From a checkpoint of a small transformer trained on Wikipedia.
Size: 10 layers, 3 heads of 64, MLP 768 GELU, 6.46M parameters.
Architecture: LayerNorm before each block, rotary positions.
Training: a variant of Muon for these matrices, 10593 steps.
Each number is 128 + 32 x the weight over the matrix's rms, rounded and kept within 0 to 255. Layers, rows and columns count from 0. Numbers have three digits each.

# q: layer 4 attention query, 192x192, rms 0.0954, rows 60-124, columns 96-143
# k: layer 4 attention key, 192x192, rms 0.0952, rows 60-123, columns 96-143
# v: layer 4 attention value, 192x192, rms 0.0753, rows 0-63, columns 96-143
# o: layer 4 attention output (transposed), 192x192, rms 0.13, rows 0-63, columns 96-143
q60:087162150168162119100116135048121091134088126136138149171127143149151102158166099119101128113123142154126071148133134182102061190161088141160180
k60:080061144145151144109152114131150128182141144127067134137144151132089114094155109132131163129133125157162109109113127144153111168135108142171159
q61:155150157141112154138132094099120158156092146145102116089097124141133106127097125179099108146123148140112115129118127150080192119101121132148161
k61:115115189152215072129127113139111126096087085138098150161154136050122125091099086158130088124183156131095113099161141094127164195158136097078080
q62:049175098138111178115153144147092115127155149120104142160138180140112106129106120085126104160074054129151143128108128161149096101138119108058088
k62:137140136139137123163104126159071143118114127124130174104148154105138189113107109145102153147162127080135124121141120110105163126107179144153147
q63:183146161127081140140144121138159122120196162100161115133113146098110134124144177080111136112162144178034161169095131150148093153131121136144050
k63:141121148146066107147154112154069100124140189143166101123094188142130172151149072075185129102100166117101117126160153103108115120143128127132173
v0:159136096137117067169136095171128163116144134155088128189145115094079132124167120132170152103116121089149137063091128135149130107116156092121163
o0:045117048123111214131124112175124166092195125146050106061136091138137080159097156165052184123125175127106206130147130168082093103164068057163146
v1:082123132110106127108066121129152102129155057126116145142094133142161163102150162099132148069132135108122160098137100124138104137133116148148141
o1:131141130112135090113086139180132146063169128086148044125094205044146122150214068080200098111145133124170158156186112167095121099143167157065136
v2:083110093080194100118118059146143157143117109127100159066125074116073127149068103151133119086131139117124157119144125172071118153139146086143161
o2:129158176114130146136144152171096089131135125130166165182143119123133164155162154082083110112068105122107172105113161201076116109082111136090141
v3:186062118115089122106154123123143051103125089148094155125098178051155151114095093105162046205110185074207089177140136168126135151166132096128182
o3:075122184185126172102102175161099145102121093150152079151161182114137118085158155093110086136113173115130152052136092092093061168128181171133171
v4:108123112127111103090145066157145127132113166138098100138110136150073136088119185174144121124106155133112100117101093122128101064083213144120087
o4:131155175104112142193132123123163127067109136100113098102191098143144166144170102109125133157145108117111164114159144178132140091108091127107118
v5:052150205175138142149113140156139150155123127095094115122149165164114115102049138116083084122098130139047068127079116099086095188148160140070114
o5:236187015087178105161122133128145138108102137138125191103164071110113133121138147161155084076128097109167101119122114156115100017126072058097191
v6:103125212121139147118160102131143160099108145135090119161178141165070025163146114120094121067145130164127135193081169118161124050132115125122136
o6:127176130054146071133115082159123133134146140136136109114107101103128166147142099135164135178161159081009146158150081099146193099087146164070131
v7:104166116109093183076126160163108092157117164117073122080164141113120133132085123151152112127111133106149159113162106094134127165135130078110128
o7:217123114128069143175136101156117053101177152121084149137126128108110209123139172103149122113162134086075178113141155125161144131148157164133104
v8:140141104129067103116104151117137067168138124106143075110136114132143134118126152062138116148129146121157167141083105114137109102081097136121119
o8:081115060107149118072155060176170111149147059119103136139160115183101113140096084135102078084155170084156115157120117101173159145175081170094128
v9:166129170045136180079059121158138146125224173072128116124145106108098098133124120094148145153178113125089079124074139162056079133156060138148161
o9:125174110129158119151122102175138145085176060147140135122121106214145094128156147110203123110108138173109185157078124056138096123141102146143113
v10:177112123230115065056165184100081101126154153068081114053136078110135204052120117111147118119118131176162134172171129105136066155149091077136161
o10:187080126076132168110087154212139107194135124050112133078086138120136079137112188117147106124139114036151155105143145163168161036132111188140177
v11:144119125071150114141087107126129170124095129158166156137093152125141132139095129083141152118165136189046151159151085119095124085132134098107096
o11:068125107128051149147175132086117084102160089170061130118122136123150140105141115094162089158159204138186176147073071139098104103171145161149124
v12:116161084133142138114136105136181103177138108148203103066172091119199156148075113101096073186127123153109104104085057063146169137177145057126085
o12:119197068169196104132146127099103125197179077156075109102143154161133190131132113103074100126087123177172130128116112113077151125138092104076135
v13:125108132121096141047124089126115073149109092155115085125131188125153174155120141111147167163121180119103129088127109068092142071145184071073156
o13:160135103136139225187129077085095098133060139183210142174134087101086122115129081078103077130113178065113099126130178135140129174098100101167136
v14:144141075108087082204153157104146138121095138163110102091128215154119184145138115176138124086155082133129087151079069113207117200169133116103178
o14:146086168150080161074139180197169104154122078136128126132158080175135095123103178103184102053073127127157096143094145105066102106116130127166105
v15:134106071138117071078159125128146078111108144118157107105183128128167151113126097077114090099161168111147101095102127125117142137167178128153131
o15:080115156090081163236124109050107120189135150169152110118137161149121126137133145139143163137123125134128156098101118155113155160139055125168201
v16:175145113147214109149095169117200121139143155121127097078130140132142068210068098105096128150179117131151110046152131144116194144219149106138203
o16:067161088121116127088144136128135134188166155147096214147108155096112100118127140148126101140044081063162118130030161098088069184122102098139098
v17:128107055090106136176124088185088127096067102113120155185116133143154134110063103175105142118088112089080122142120081165167137154135157153173159
o17:137151174098133159119152152092112122103125115140178155169122066176125104134104100117100147181119120158158106166107156136072097173104109096170176
v18:155071137122130119121174078193140125141114110068165097122058139181164142180163173129080059149101149060106138125116119147139137079201106095109164
o18:137093098113164126198095129092113122165194063124125173070102076137133153059168075162154138045170081119121177113110092140118154165106051114083168
v19:122146169179175158145112122170132101116077113133155213071054153138157142155145096103152147107155144106153138164137099096093156104071174118111121
o19:153111175102144112134145081112118133133128111133145105111091051112077088102154153107129160083094136079163111178193126162173167120083070112134127
v20:055171139125125089138057133091152109134176121130088128158177135122125098162141135102068200136118108138111159127098172192088203135133190178089089
o20:145137090150115114190093175143116126138105142149135111115150156139134073130137126152090180135091108116104119125087157210115165149140149128138091
v21:155140132108116145126126099098133082128205157169086072149134154064171089182159190161133122136170109181137114136109128155107106107107183071158168
o21:161126104106110135095102122082134108120076138125122070113096115099131169164184095127157136151127129164113098135075114113160210131128152117111118
v22:159119120100120152111142090087122168117161176179144180062095117140114141100111084128157121114175114198123122122154049151115148183169107188153163
o22:138093125167128064166113198079121102068135183123120137114142042101111141209094082101124058151120150105122110079154126115068094114114184081160199
v23:150144052184133187130188134097166083113180153094052128120122099141130123046061148156115165072189134180187098087138160116127144115070110111193112
o23:108143128141073199143136077121127136144126100065104153141116140131113045173155107182118164213116152155071112074091170100161113063096116126149093
v24:139085139111144214095146111109142150085104135129104131079165054192131124123104156112092152102144132111172102088176167164140101189099090079042118
o24:184161156103116079191101142093111148092149035118134214070098154099082168083187113099138154125183161103170176132112153123135204090174083159115139
v25:099118195153091086150107142130144093158108149189175198173160117130112129143114117159112088161109136114103111080117143126087147114101071085110053
o25:173218131163148132144136106083087168114153108216182078081146164124117119036176111149167156124172130135105136075156182148215133158139152161243112
v26:054170112148127069103176148126156074091135136118073139142109147084172136185089140146138094158110155121125086167069115135151179163088180130108174
o26:172126089113149136105129150072154139119126122166154097169114187110123182135134136169079149111150121091104093134093131104113146141131130111173089
v27:125183128109112120093097102093117137164071168112170162098147104126107162121087138171113129144135162143091164129143150145102085171139143142182117
o27:138151111101076135184117137087088147113125140137128165161088119089136119147113149112080198055159130145136099072173139157105136129185091157131165
v28:085147069151115183131128155102109165103160113152148118082116212170113152130052168158139176101134119092116104077122130116116168178120142107056118
o28:184158102084125131137149147183147123161039123136133093149137139134115103118095144150162127136148161122119121067083161132147095060152154079081097
v29:033136049166146088122109146126105155104144116192069146102182163072148159132139135073147169131090164087146134131097134149126160099156169106111128
o29:133120076117128139137165116122102086181121157109156116106153131106129128111221097144132141087103096134140142122089086185237164170096113129128118
v30:097139110139099117102136153163146109117185133047151189122122129058047137190091136121153159123074150126145140133140110119156069133171144123146129
o30:112094110130165111078108037173163110123149148173081060114198136163115164080110129134152101183153162127079155129161179146130117131158089134120109
v31:092079081144123111144119137033147127095153183141121118157108122113139112136135154106092144138200118145170134126128127111133128111109199132129131
o31:140031040183145108165138168112181147108103114120129122133136153132095154112129119160112146111098123151111216104073125116132092140123162170137114
v32:151108102132123092073119122115131191191189068169089127108130120123131127123106091101140108097160124146162146069163172075155107111154136142107095
o32:108132026139151151148075073101124166225144132071113194063142149079111166143126164120137112061130115190130137104119136139076117102172126071135099
v33:154112126148091012131172073142070192129162117152163117139107128124142155149140075118222158063142127129109138131148147111149131167182157167111096
o33:057111145156107106114085125106131117217174183122145104235113160092124101139188105134105136091135162154104092095126116106128042195155112143165111
v34:117119134144096175142103095114148105157157141180092170155143112104109085154113162120180096065161077127164105149137163097124156142111140142087118
o34:126174174126105130164179113028094163130110104118119153148120148089172163122109112149166061104145118174145102124135061139153132094148154179129052
v35:062148073176176068107213144071178111115172104078062114135166161129173101119098112107120154083124128117220131126093131213135124080130106112187170
o35:124093160089190192080110203124157129142116104118113160091173143088154170109127139116073100195103092172045120101100110135166136154167121152190073
v36:140135163075139123096116144162165141115133103146164150136107059155099091117126158156117128132123148086126135110167168083132159193066164140125092
o36:149138111115131138145133098166097134136177135084116137071125141158117082071201136083154114112113146167139125091170199139124172119091150124148115
v37:116159132120100156143148143167151178145170135123091124127165037204084097111145180069035164144126126166109150115163154091111201148115107142096137
o37:150121141106092119131103146175162127143113126130061140103087090127133163177144078205101047098173123162140084000087099119128156140086106093171128
v38:145146132131129175166144142151166118079129083102155134139101152173106139174134160057127113117104160149068140138177168028183105087184097087097128
o38:185077126127061152138099116180086158161132147159148144165082115099126140120127068063163132156107157148157129170196088127100129075162124144154115
v39:139077158126078147098098081160093185057155113106077151110145065187145117060157110097178103133118143187130101130178082145124171137039131115142096
o39:100120082173116089148164151099104051115129120137181144097158134186117088180137091132161102216128179137126117104136183138134095117102108126104141
v40:119172131140133180087105117106111192153134135163173138096120127109118161144085158140155092125119134176117132146128151146073072150131111145159147
o40:092159157136062105177089150100174139090107084127176094125116126087163146101138197102103142170087141141110112116127176153122088077172174041123142
v41:152094124118217172139169043083212170155112160165082167124142096112150099079069173108092169135146108134066167172146132125130091136183143080137200
o41:118158094090139082132150222172143186053086133085180150143089098126122081200150148114162117127187116187139070121081107148101097088181135122111153
v42:146160139156166113109177167143138114108059108175104106103113177142146160103144135098083118142105166157080105083169124133090103185166073134094113
o42:172142177152109139148124168113188153145144089098113152101142088094157068147140092131151134162127130062140108100136109130167171078110131169139151
v43:111132130165130142138146126111127107088064079126126095129134105148166120123128032136112126092055132137127113105068129131125108141140152222133096
o43:104133158091151167073127174155133143113140120101128164145121139143154053149046145139148114160161083067128185053106130191137155131117131167156162
v44:067117163136134082056155151095162089042097128154134122121159146115139116106166177149116112079160153099048093056107119172099189108073169160073072
o44:157095072066193127161190129152155159144112136167116126179175113071124087100184165144131144130115165138120155090083143102174120102183076116083080
v45:152120118153161148155155126147118096108140116143115142127090129166122127132123034099131138100172140111190182086140110180136107156119115136086109
o45:118135219176089110159095083070102158131093156146116177164065138057210136126130172141066151098103101082142098080086105065113134154105124116153116
v46:055145138062125090105068164116136138144159113133157151117123141159129194103199106163085111126103114125168078111158132117085151165142121087088110
o46:118181125111148157153125191146152128154132123173124054167102093197108110118092167188102109130139166126149164105123186131109185134177127124094072
v47:127171182132124119064110103159170196112077106178124165165148145124092163117141107112174083168140050102145121116089161143169110075178058176161100
o47:045075116115108095080088100075137144089220076136090094051135157199190132108098119165149178123159132158118075110204073124073165120153131122137160
v48:103091102130128127117143110161162184091128134187067108150131068074143103168072093114087178114107126097095125163131178147067123095067166186131118
o48:095200168098168130149119095121133153131076114177121091065195178188203140139137123132110146124085131097006092077127142159134102102099132110162117
v49:119130137155085108112147139123101130141067122145123119126139107134144146069133173059142146099138118090134102167119181144111152137063127151141106
o49:092106108096173118199144066134153151078168101093090156159149120163117147144081133154072124093173103133132104117128144149142131110138114097149183
v50:133069156103099156137086133112088123089170128127103100120128164115086182067105196145134197120092096142142178196123141118094224136161149132070073
o50:124076084117149112143159227153110149093138084105138150165149123057194096200112078143117115095058147108117152150091184052180194097118171183174128
v51:067067075125180116091138113076108136099066153104122160133166202064189073142137126106100124133181117116142113152046123132096129093162161108138104
o51:152148133073119112181163115120141123134108156119119083089101093155151162145136105151138112078138140083171128082129103090171154129077110160159069
v52:092156157178119118149178165146115064159199084170139093163167106079151057137181157153064177146179120107075110213114113107115145134136163195085098
o52:164132082124116123086149131102168075145102101168152114148199146142121125144131100133100077124169114109126075191103183051120110031081129097098153
v53:095084148138110139087100111156164190145132117114117166116128160063189097106150112146122100155077149136106153064117182148130085135072107172136150
o53:132118099115100102184183144225131082143136140054105076119141110167174130086120132090124087127138154185140149123125143123069168079149197184158174
v54:156106164068098094162151130104094167153097129106134110070108148137117138190111159120162169144130124152100158133093148170153149166109154101189030
o54:154190181100124159110128121068139149130098111123154158172133098088067148131176091111049101101047097113077134123084172165108143145085064090137148
v55:108090122150118122052160209120112130128153050171130123138154092133199192176115075094166093143183148158141144143144188109124135081226207114105171
o55:107119150176128171201128139101152119175162150111146145113092122106113154155159120143086096090075101125123122135133097159155124143124113081104113
v56:079113147132139161109134142133120154092168156108145124140131157129122137109126169132145135068089150121166158149186074158051115115165173111136156
o56:164163096103100105126121136122053054097148120127175093185125126104166127183075166119139174143142192133178085101142087134095080090159088140181093
v57:159137125147152122192072091128170070122082128117117043082152127126098122109139122152154095123194122136131145152139121131222138148136131159123114
o57:118094085167151165091171142081151160142138119107141189207132136102079098145166123178141116066149120139120132157125131132131072086100123138129122
v58:142163111119118162109126133143097110130137163117105043101201168139171143148134145100124111159159082173173145085133143068167114166138107191125150
o58:069102145181090070135129174181180086181102113154108155159034132192065118158118145103173108115132067080113057139120044110152164162131128106149090
v59:126105111090165173153068131121151138239118088149104232124132150054132110140151135143163112107054123158084150113172099113105119168182077157152119
o59:137155095143064143110211153181102102145153160027161093043133117149093127132104137106104125169147154101158119154152155174061175147134141080153122
v60:117198187110061154115146146127123100140097122143178085178148085110159179072120145083150182139127189165106104157138197132158094126072135159104137
o60:202106138135107228149125163077119118047177223108117094043209170164152164142088079093136190149160108115124129117137147169061116098076082126096186
v61:139177161180145139138106113099111096100145090137182163181029148080140145137077091041146098094196160095158124079131184137097136118110087151236179
o61:110141114171195178126057063178096131133183155099120122139169120127084210069130121097169146136121132100190095081072102152071168107117158146075118
v62:083103185080118107142175085148135161088068084111107127100070157122155120098027120177116090083156132165142121145090110191136140132123132169156117
o62:144118150113174120144052102067175142163163111129079190125160106083130121134103132083106168127127101161090149073079072068076101155104144194135123
v63:128107155125150122124105119067087104132109087078145071141117143075087190092093104162191059133099133137147201121168197115168116123174113144131094
o63:123116092135097162064120094137169099203143090129146167142172157118083163124093095120147119163078146143061133127146095175155154133117120158069093
q64:143094121127119106143160138082122134105184156147098103101175114148171177109153122142101141109164109125128112127166112142124153128109093120085146
k64:095159128101130108128114119148136124134124128131147174116108125120143136126156162117122133149130108133121125086107094143139101136116164167135157
q65:123135117130136084122106113146115136059138127133139192144096101071110107052168138148099168207194127150090098092139106195208085076110092130145143
k65:142126115125179101111114177124082157091148148148095109109127170099088145150105100128105192114130094139128083156091107113092145141118100113111085
q66:119106150111119124142133091103099152127100102100120119093136156153106139130115090162116090097145160116105093167168179110115145148134080095126113
k66:196082155078087052080129141107142119166182151143118065205124148160132126133102157161179127211128130077109170098179139113143120097123123162139113
q67:065093126112101168123119131097169096135135162130106120126139185173143166173106102100145139085110111085176154145080165111119144119144181153099127
k67:118103151177058128106150139177108126074162152141067167141171159156133110140079162114137163104140143138149140106141146114171124117119092112112123
q68:165092123107119151121133164122087140108089102085146137142131103164087108152085153142116196092112102114161089119080105131048092073094134099156117
k68:165107158097118160085151111124130180120134141097136155119179115160058098136091143116097126119159101071105135141138115151149154118127107104148158
q69:097093150124144174123147148117092101160146078149074093103150189151167146124092143134125104112099138061155135140143107107112156154133121133101088
k69:134162098153146102104140086125162082108115167165120181114147113144133129084151127135131051150111139104120107142115133138118098100073170111143158
q70:116100118081121150121068165164084178139143128127079053129155141115125141162100159158132093122142126147140099104134109069168141086104109115143133
k70:095138139106152110151140160155155088153082117093096163191107017118136149163142140147165112213118073110104092145065115129074180108150112147141088
q71:155128159103149156135092188117118086140102139088124132156119134087103078117060133167137133152091134101164113087149123164176156062170185104111131
k71:115140195089104162120166119150123133084142126116084148134144080187134117132168137146132144168069198093142120111131121101142131101071106166172066
q72:171118144134103109122128123072127116144157150195088097077176124199177197114157095094166134103127114176142133165130132130078121094136131118110150
k72:113089143125080140109194112073083117104139160122120155187171112143130187115156108136082124149111139115120088142143121102161118140101110128132158
q73:097158094183105123102108134154135112120111107146162169132116164124119065117128147140069113119120131138171115093146142128145038121168160089128163
k73:154126105125153059117111198126146143130123168117109112149133158112059061081102139191186120159126145158130117208091204121057094130168062091163078
q74:114143104114135145142132082092113106098172152166146171127165145099146141081178081133137130134186119108148111134109052180146101113078083134127110
k74:143162116098159101099076113177103149111101098146129118160099102127100106094096111148181159059115171126127178087147155099107156154103135130097110
q75:097065103136160142149125108161098161155154126150095109129189094122109124129113148128110162121106091168130123118137100108115119144106156133091069
k75:116123144137110124103086166153101159069112094095122162107097163138133128124129134107093099129076132179150151142126120138125172109180164129124096
q76:083108125119112093175108134102121149178119117182139124148111126162136119111189081161098129093141149126115131138103083170079121128144143088102157
k76:167143131087166161083147190094027161129140138083169123105151138130070116119106137138116159135131160136126141127085087139140142139166149091083122
q77:148115133068129102115122138155104111134097122085155139143141122136164125120111131102162106101118150112135109140163171147121135163124129123126111
k77:154131087142055134166110197172163145179104124145114100128107142069134078094139139112157138103135129140107101190068125136030122105147092172171094
q78:155143154137120115146108167141134090104124152184189115090122125111177199157087137089172117098096142164137131110119091170157094162102117159157115
k78:153106134115080131054090106091037145118123067142122141139109138052128121062136159118118123133126155122123086070132138135113130110124187134110144
q79:145101138103142110128129146199156125069038156126108130159153120096154126088154138079161107090137116114129147098156143142108132144117122093133134
k79:139142059151120145128183118155078134169143141128154132131119142111130164144085172178122130167111110145205105088113117101187110102161150158192130
q80:132082123186097126115121202134120103190124147171136127112141180072152122113091151142114112139149130072123077136156169127080128129071141114102167
k80:119140145123122143130110166130108112084127102137090095131147112149079092083144100141130107096139161105187128139107088137142157132097127164174100
q81:152115154170150135111124152134117135156115192097115114111176124094090116118103137074156137138192080187177168140126133160098143064165100129113183
k81:133121114148086156117115126154141141158106121124150165060094111203173131115077088135116098102101128126137176125162162160135133156125105093043095
q82:133184161149163151109135094133102089115107073087067144138120112121116111091102110173130127109114148113141182130107107142125127196094112118128158
k82:143118112110148097150107126135087165143127138148129153103131071112140125163102181151075126131087150084111154120136165131092113080097128102217102
q83:158134116105089125147084162137085122109144089040123145144073172094102169125084137152174119154128151097166095137091174113115098190134145131115148
k83:121105113069133191123142168151169130110113087161124061194145113103185128088159176152101107170130144134132136116122124103203148139119141099138099
q84:134169145128157201128092128096102107123195139097154148160097127116122104156076167082101035129124124126089167161141130119106132110207147140089160
k84:133176148122040145162148146135156082142132108103110083158148151167112145149172145163149111157132088134169126124126162150121147087113144142146088
q85:099077112094111141125147059164105045107120165124094123097147119161087144109109123152136194180162168138125116109173180140112122104146052102106116
k85:194115109054114128103128138123133198194118101129152164194124124150109094113159130184150068102143088133110134152139112105123086162152129124157118
q86:140148124145148110126166212089107172157073115092152145083093168168146108153128136111108096118147054169093122134089154141128150115174187110150096
k86:073180146068138155150082145141118135204132065139116164108129130090097146079166143192155222106100113065124127136127127121146117137144098079151147
q87:161152106137128136077105113107108171147092147157171132140115061139155114135094112071148128119123110073120079134134076157087083108128115140122112
k87:143195127068182158118128182109164155098137116103106152079099068145122177166143148108145112109146143154134124118132172129142118137151102130134192
q88:073156116086162162117123142068135083144122141069087170124137054188093063139167155120099137149137124181181130142179123153140100109074130176171112
k88:113135129108129062144149133146139070131127118085105118146132111120137117127126131219074118116092149080124188181111141127147156135129086135116118
q89:101147105145099105150166114088099140096182138128103154128136108102176135112111087129122167141120119141139133174129061123153143072095130117060104
k89:119080196133137093166115107139142155126170111117204099137149111092155148102126077151113156162097128137141158138105156120133092101116170158141110
q90:095095139124172148111112155121076124092166131119122168148165143145170132149168131116111099144023066110118084129136135122093113130107086106066127
k90:093131140131082106167132089082135173101102135106117104142159160107075121149105150123043125095143146096179195030149135163121128106141177068098183
q91:189126104130108132150138099139088121126132129132182147125139181142143132168125127175077148127126182101124122138102178119126124145099110168074120
k91:131104149118175178117146149122142169154139121135114171118124153124127078111106131054145120106085089146110143118176096095097125139127141164191153
q92:109193123172076122162091112128113110153139108141179101102164172090074118187116078151183081129154134107156098133105115167145171185134120156082160
k92:185098139113133157095114122173104105161080144099067179105102094145039129114067117114135161148193202158110155145159164135106159135115204188166096
q93:142154084063096112151123153160118183123133171129141121101180117058121097141123150134094110116140121089057113078122132122092123133169109100156136
k93:123115180110109134117124155153131123117104111177129093168135155125112111123093148122119126149124160181143152124133051121157118147104166083107121
q94:143138082080127158143124175085157144136124149120191110151158078133104142164050070101104115116124125079136114106163092134115117178096134073158159
k94:130102157117108118133144129119083140173158203155102066144079095160087112091142142099115106118144136103127122139167176116112121064144077104145150
q95:108094103166162149131121113115132083110103110140109179149144156160177133212103144118142141143168153142159162097153113139103117123110199087139093
k95:105141100130144156135130109140093151156136104127148126132095163119119136130129140106146117168110126084176113129087132092134140129089136134134165
q96:163118189157171091138116147133139151123157162089149127183155092130113129130124082183146061129161107116152084169116161157122126090067110120147082
k96:141146019096122099110116113099079109142088144119119131084139157139095139106207108140152171214130148152137082079143132150101137173129082124142116
q97:108090110087154153121112085137179143133103077152150162160122120139108068097132138111132160174156113116127094171112153137087127121125116090115175
k97:208151159138105154168120100128121109119133228089155121080094133071171168102136169135107125127138107110135158133126096178154119112131140097114140
q98:139157125133132210124153160113116100081178124158133119150158169176151094111132173132211176108094111097153120155146156173203106130173098104140168
k98:157124096158113140121088102155137103131114064126170148115094180104101118172073119156119144078144141122158131124169147099090121167121103129077151
q99:112137095092150150109137157102120125101133116114157157144145090202127138126141135160106145149125125121098153083143177122132115189058146088111105
k99:131075138119136157080133059094069122147115122193107139059151088128118159117103153152134175091109095118186140163156144102165144070163176132130205
q100:145160118141156162143160158136090133152107141171167150123111122185120150138123147119077067155141076110068120146065100082126113127146076118120178
k100:145159136150093168104154092065155144131102119089143098147163145155113115113091168133189149093108140145167160132131091142103177124124095115094123
q101:094149104102153127127093112160117158142107149084098122157173099147103079182147078161156108158075106144147160161081160096119155129100125129142097
k101:143150144204078079129088150092128072129128172132152110135138099141137150095092139137106143146152098144178114125131121101123083097088108156113130
q102:150112111153136095122173173158131118149178130136144120118068119109130107143138133133146155138174146094084132109096113130165158143107076104163116
k102:191136116100059123076110173114113101146138126135173158171125102121101138125160106105091119104089131126087098100147118116168123067148168150131150
q103:141127133145128160115197156164135104095101135120124090121088128065075116153151126162147161142130165114195121098096151133101119110084156129099122
k103:129133168096163166118137138145116097117092162130143138135167093137144122154104038161112095137091116145178061099111125165165187146069152147102132
q104:082086074152097123109095178122142142115179135106100085153078106155109162146092134159138129110105142118054103169127119135166157131123132141132106
k104:127099194104159144111180148120089126173106084039148119107126132129148167141166100103183145113137161135146185160137141120083119120165096130172135
q105:128160169123146108155133150120152174072111157090125027115125116120125139132207096163150135092146090120095113153150160109099121085173140094153106
k105:128111191164170150124131143102129121165119139182063124149121173076131110116085074065095126112173112106144148139083119119094138126159150108091157
q106:129155134090048148169159151150125160085100164205148087145145153120129110140151189163129114126129136166118051125179138148132080086131148157083107
k106:132097136129122156095182160163077086111152116111087083133145135134102198075085113110150054167099118105110138132165106113167144158118172121094147
q107:137164134106163134119141131171090128129073119136173159108208183129152181197087158118110165097145103115154147185110089116146153141102073135102137
k107:087124106157150150053089129127158158109162097149151122088133152154148163101135145144106105142197112169183125151106126105137126163116151105154107
q108:067129113111109140135127135195164157103117189121167125150079159153128124071106161181104094113109130109143127144108134128127085115177109160144094
k108:125137137125117181129109118116125112140119126110147114104137104175128100181172153090115171045144111215134188118116159125084159138137178144150125
q109:112174142147142104085151158079135134135140085097094123121119080161108102104166118142117146118145131159133070112133140150118139145063106189122142
k109:122118153111157084134190079116128130143059046113119125116106154133145132130093179116192116108136150091128120216105108093128123158169093144124108
q110:138105092124166146115164189131121121075077178094085070074113114169133191112135149097119081160124129156166117144190123106139143112150098063077087
k110:112141147151167149165084057108124129146194087168162147117137127113136096108115120149137130129075093112104139092134154162111089127152147134185166
q111:114149102122146159148114143171102143088127161127120121104156112171101116117094074179129112127133129168193174104136103096127142108169131129144213
k111:133150166095185118120096136127116175110118139170125075143142161120149097118136139189183137115117103141113100144083172106072122137096143144133084
q112:126142194154091111153107156145140155124118116096122087063123126150103136112074167115131155119127097106108119091107116137130142141130083185100135
k112:138101150149158157092158111136115090115150165110097166147166133096067144125184130179120155178165133111137139133083169108088100107131143103137089
q113:134110150151131143111129138110140155134086177152123143159147130059187152191113122157151122157110125151104061179118125154132080077131101104194146
k113:138139109156086172125131100108158101088142093123129112111144100118201116106103117121097110173114125133154126100129181145108139111157146107118096
q114:126180135148098051126132120088084096139161164135087121108128123101183157126159131191151103183097068092179117152153099115127073165146135152148144
k114:045109097080153130127115104093119173154049151131103134086097084102129079121118122144139163127129175078128123118091178084119136105126103142058121
q115:084154152118146112189113152132107142112144084134142102150184136128132109131111141136106141135159104149117147148126136120159085134139097157138145
k115:104134085103105116117070102079082102150128159056091116101164089143145181146172113115138129132160073157078150100129160106107136105163101191130164
q116:120192133136126165042117146124163144132107102129182143113161123164118095158160099175096082194146161174197110137107120082159120145112142118109118
k116:177066140170156148145097177089130136116105163123142157183125100132011211096105157147148121104069112093081126100189151067106170127151109103131130
q117:121110137119140106129148135158090134113156117196102111160129104112094102128131123114137099145111085093128116105162160149124142110110131143054165
k117:128125109137137112124171118090150138141114105108166167153120127157109142078156127114139105143104138124142168097132132163154085124144116156103138
q118:116138110112114106117117100147143125124103166174104141181125162169067127084081144130068150047132149123116106146115055168112139136177128109096138
k118:071179154112049163124151152202130162145175077138120134134120099157144180159162130095124070111119113139108169145153089145061146135143148151045083
q119:101124086049157120133174172171132125147151093145114071126110115167126099141108142127123151132086164155134098136112109206130107125106148158134074
k119:138139119121083102125147162089074106105141124128152166132139147097137163141115132125112178142150180130172120100129105094132137105121144172154121
q120:058198096088077134156140132214159120184125138144115150069115127165127115138109155122126154130097105128199184147116135169164159184155099140142112
k120:164135082167146148097110145091183121142128158154151135136129115130111154153114147077122148098139118111070138184179116138133138107144138199126127
q121:138111119107123074177129078133165080128150076100104110176164142155162106134162118162162131097146088083144135154133106137140147117097160125144162
k121:129090117098152141142176123171161142094145124145146166092128169104143165076099116094186145149140126165145155140129131155138080147091113102106082
q122:050134133163132166179065122122142146167175142130171081159091053170166104096084134079118124118104126102187136123105076148094066125107170110147146
k122:165089101090130128141164170121114067101117102123115135168120167142125115168090121162101110060169129104194136130090160098105135121169129102178089
q123:132183086116145124123162127125089205105111083180110086074176137084101148109162100144037073133149199119130172167165102119087131121071144130125089
k123:111083095202182092133152188124120118152155189117126166162133057160215118112095108180137149064139096109136133118180164089129133139131173086173185
q124:149095122180196150151062123122133145124126117170158066149144194089173149164117108049135134130189126069165124126124161098122082120137107121131129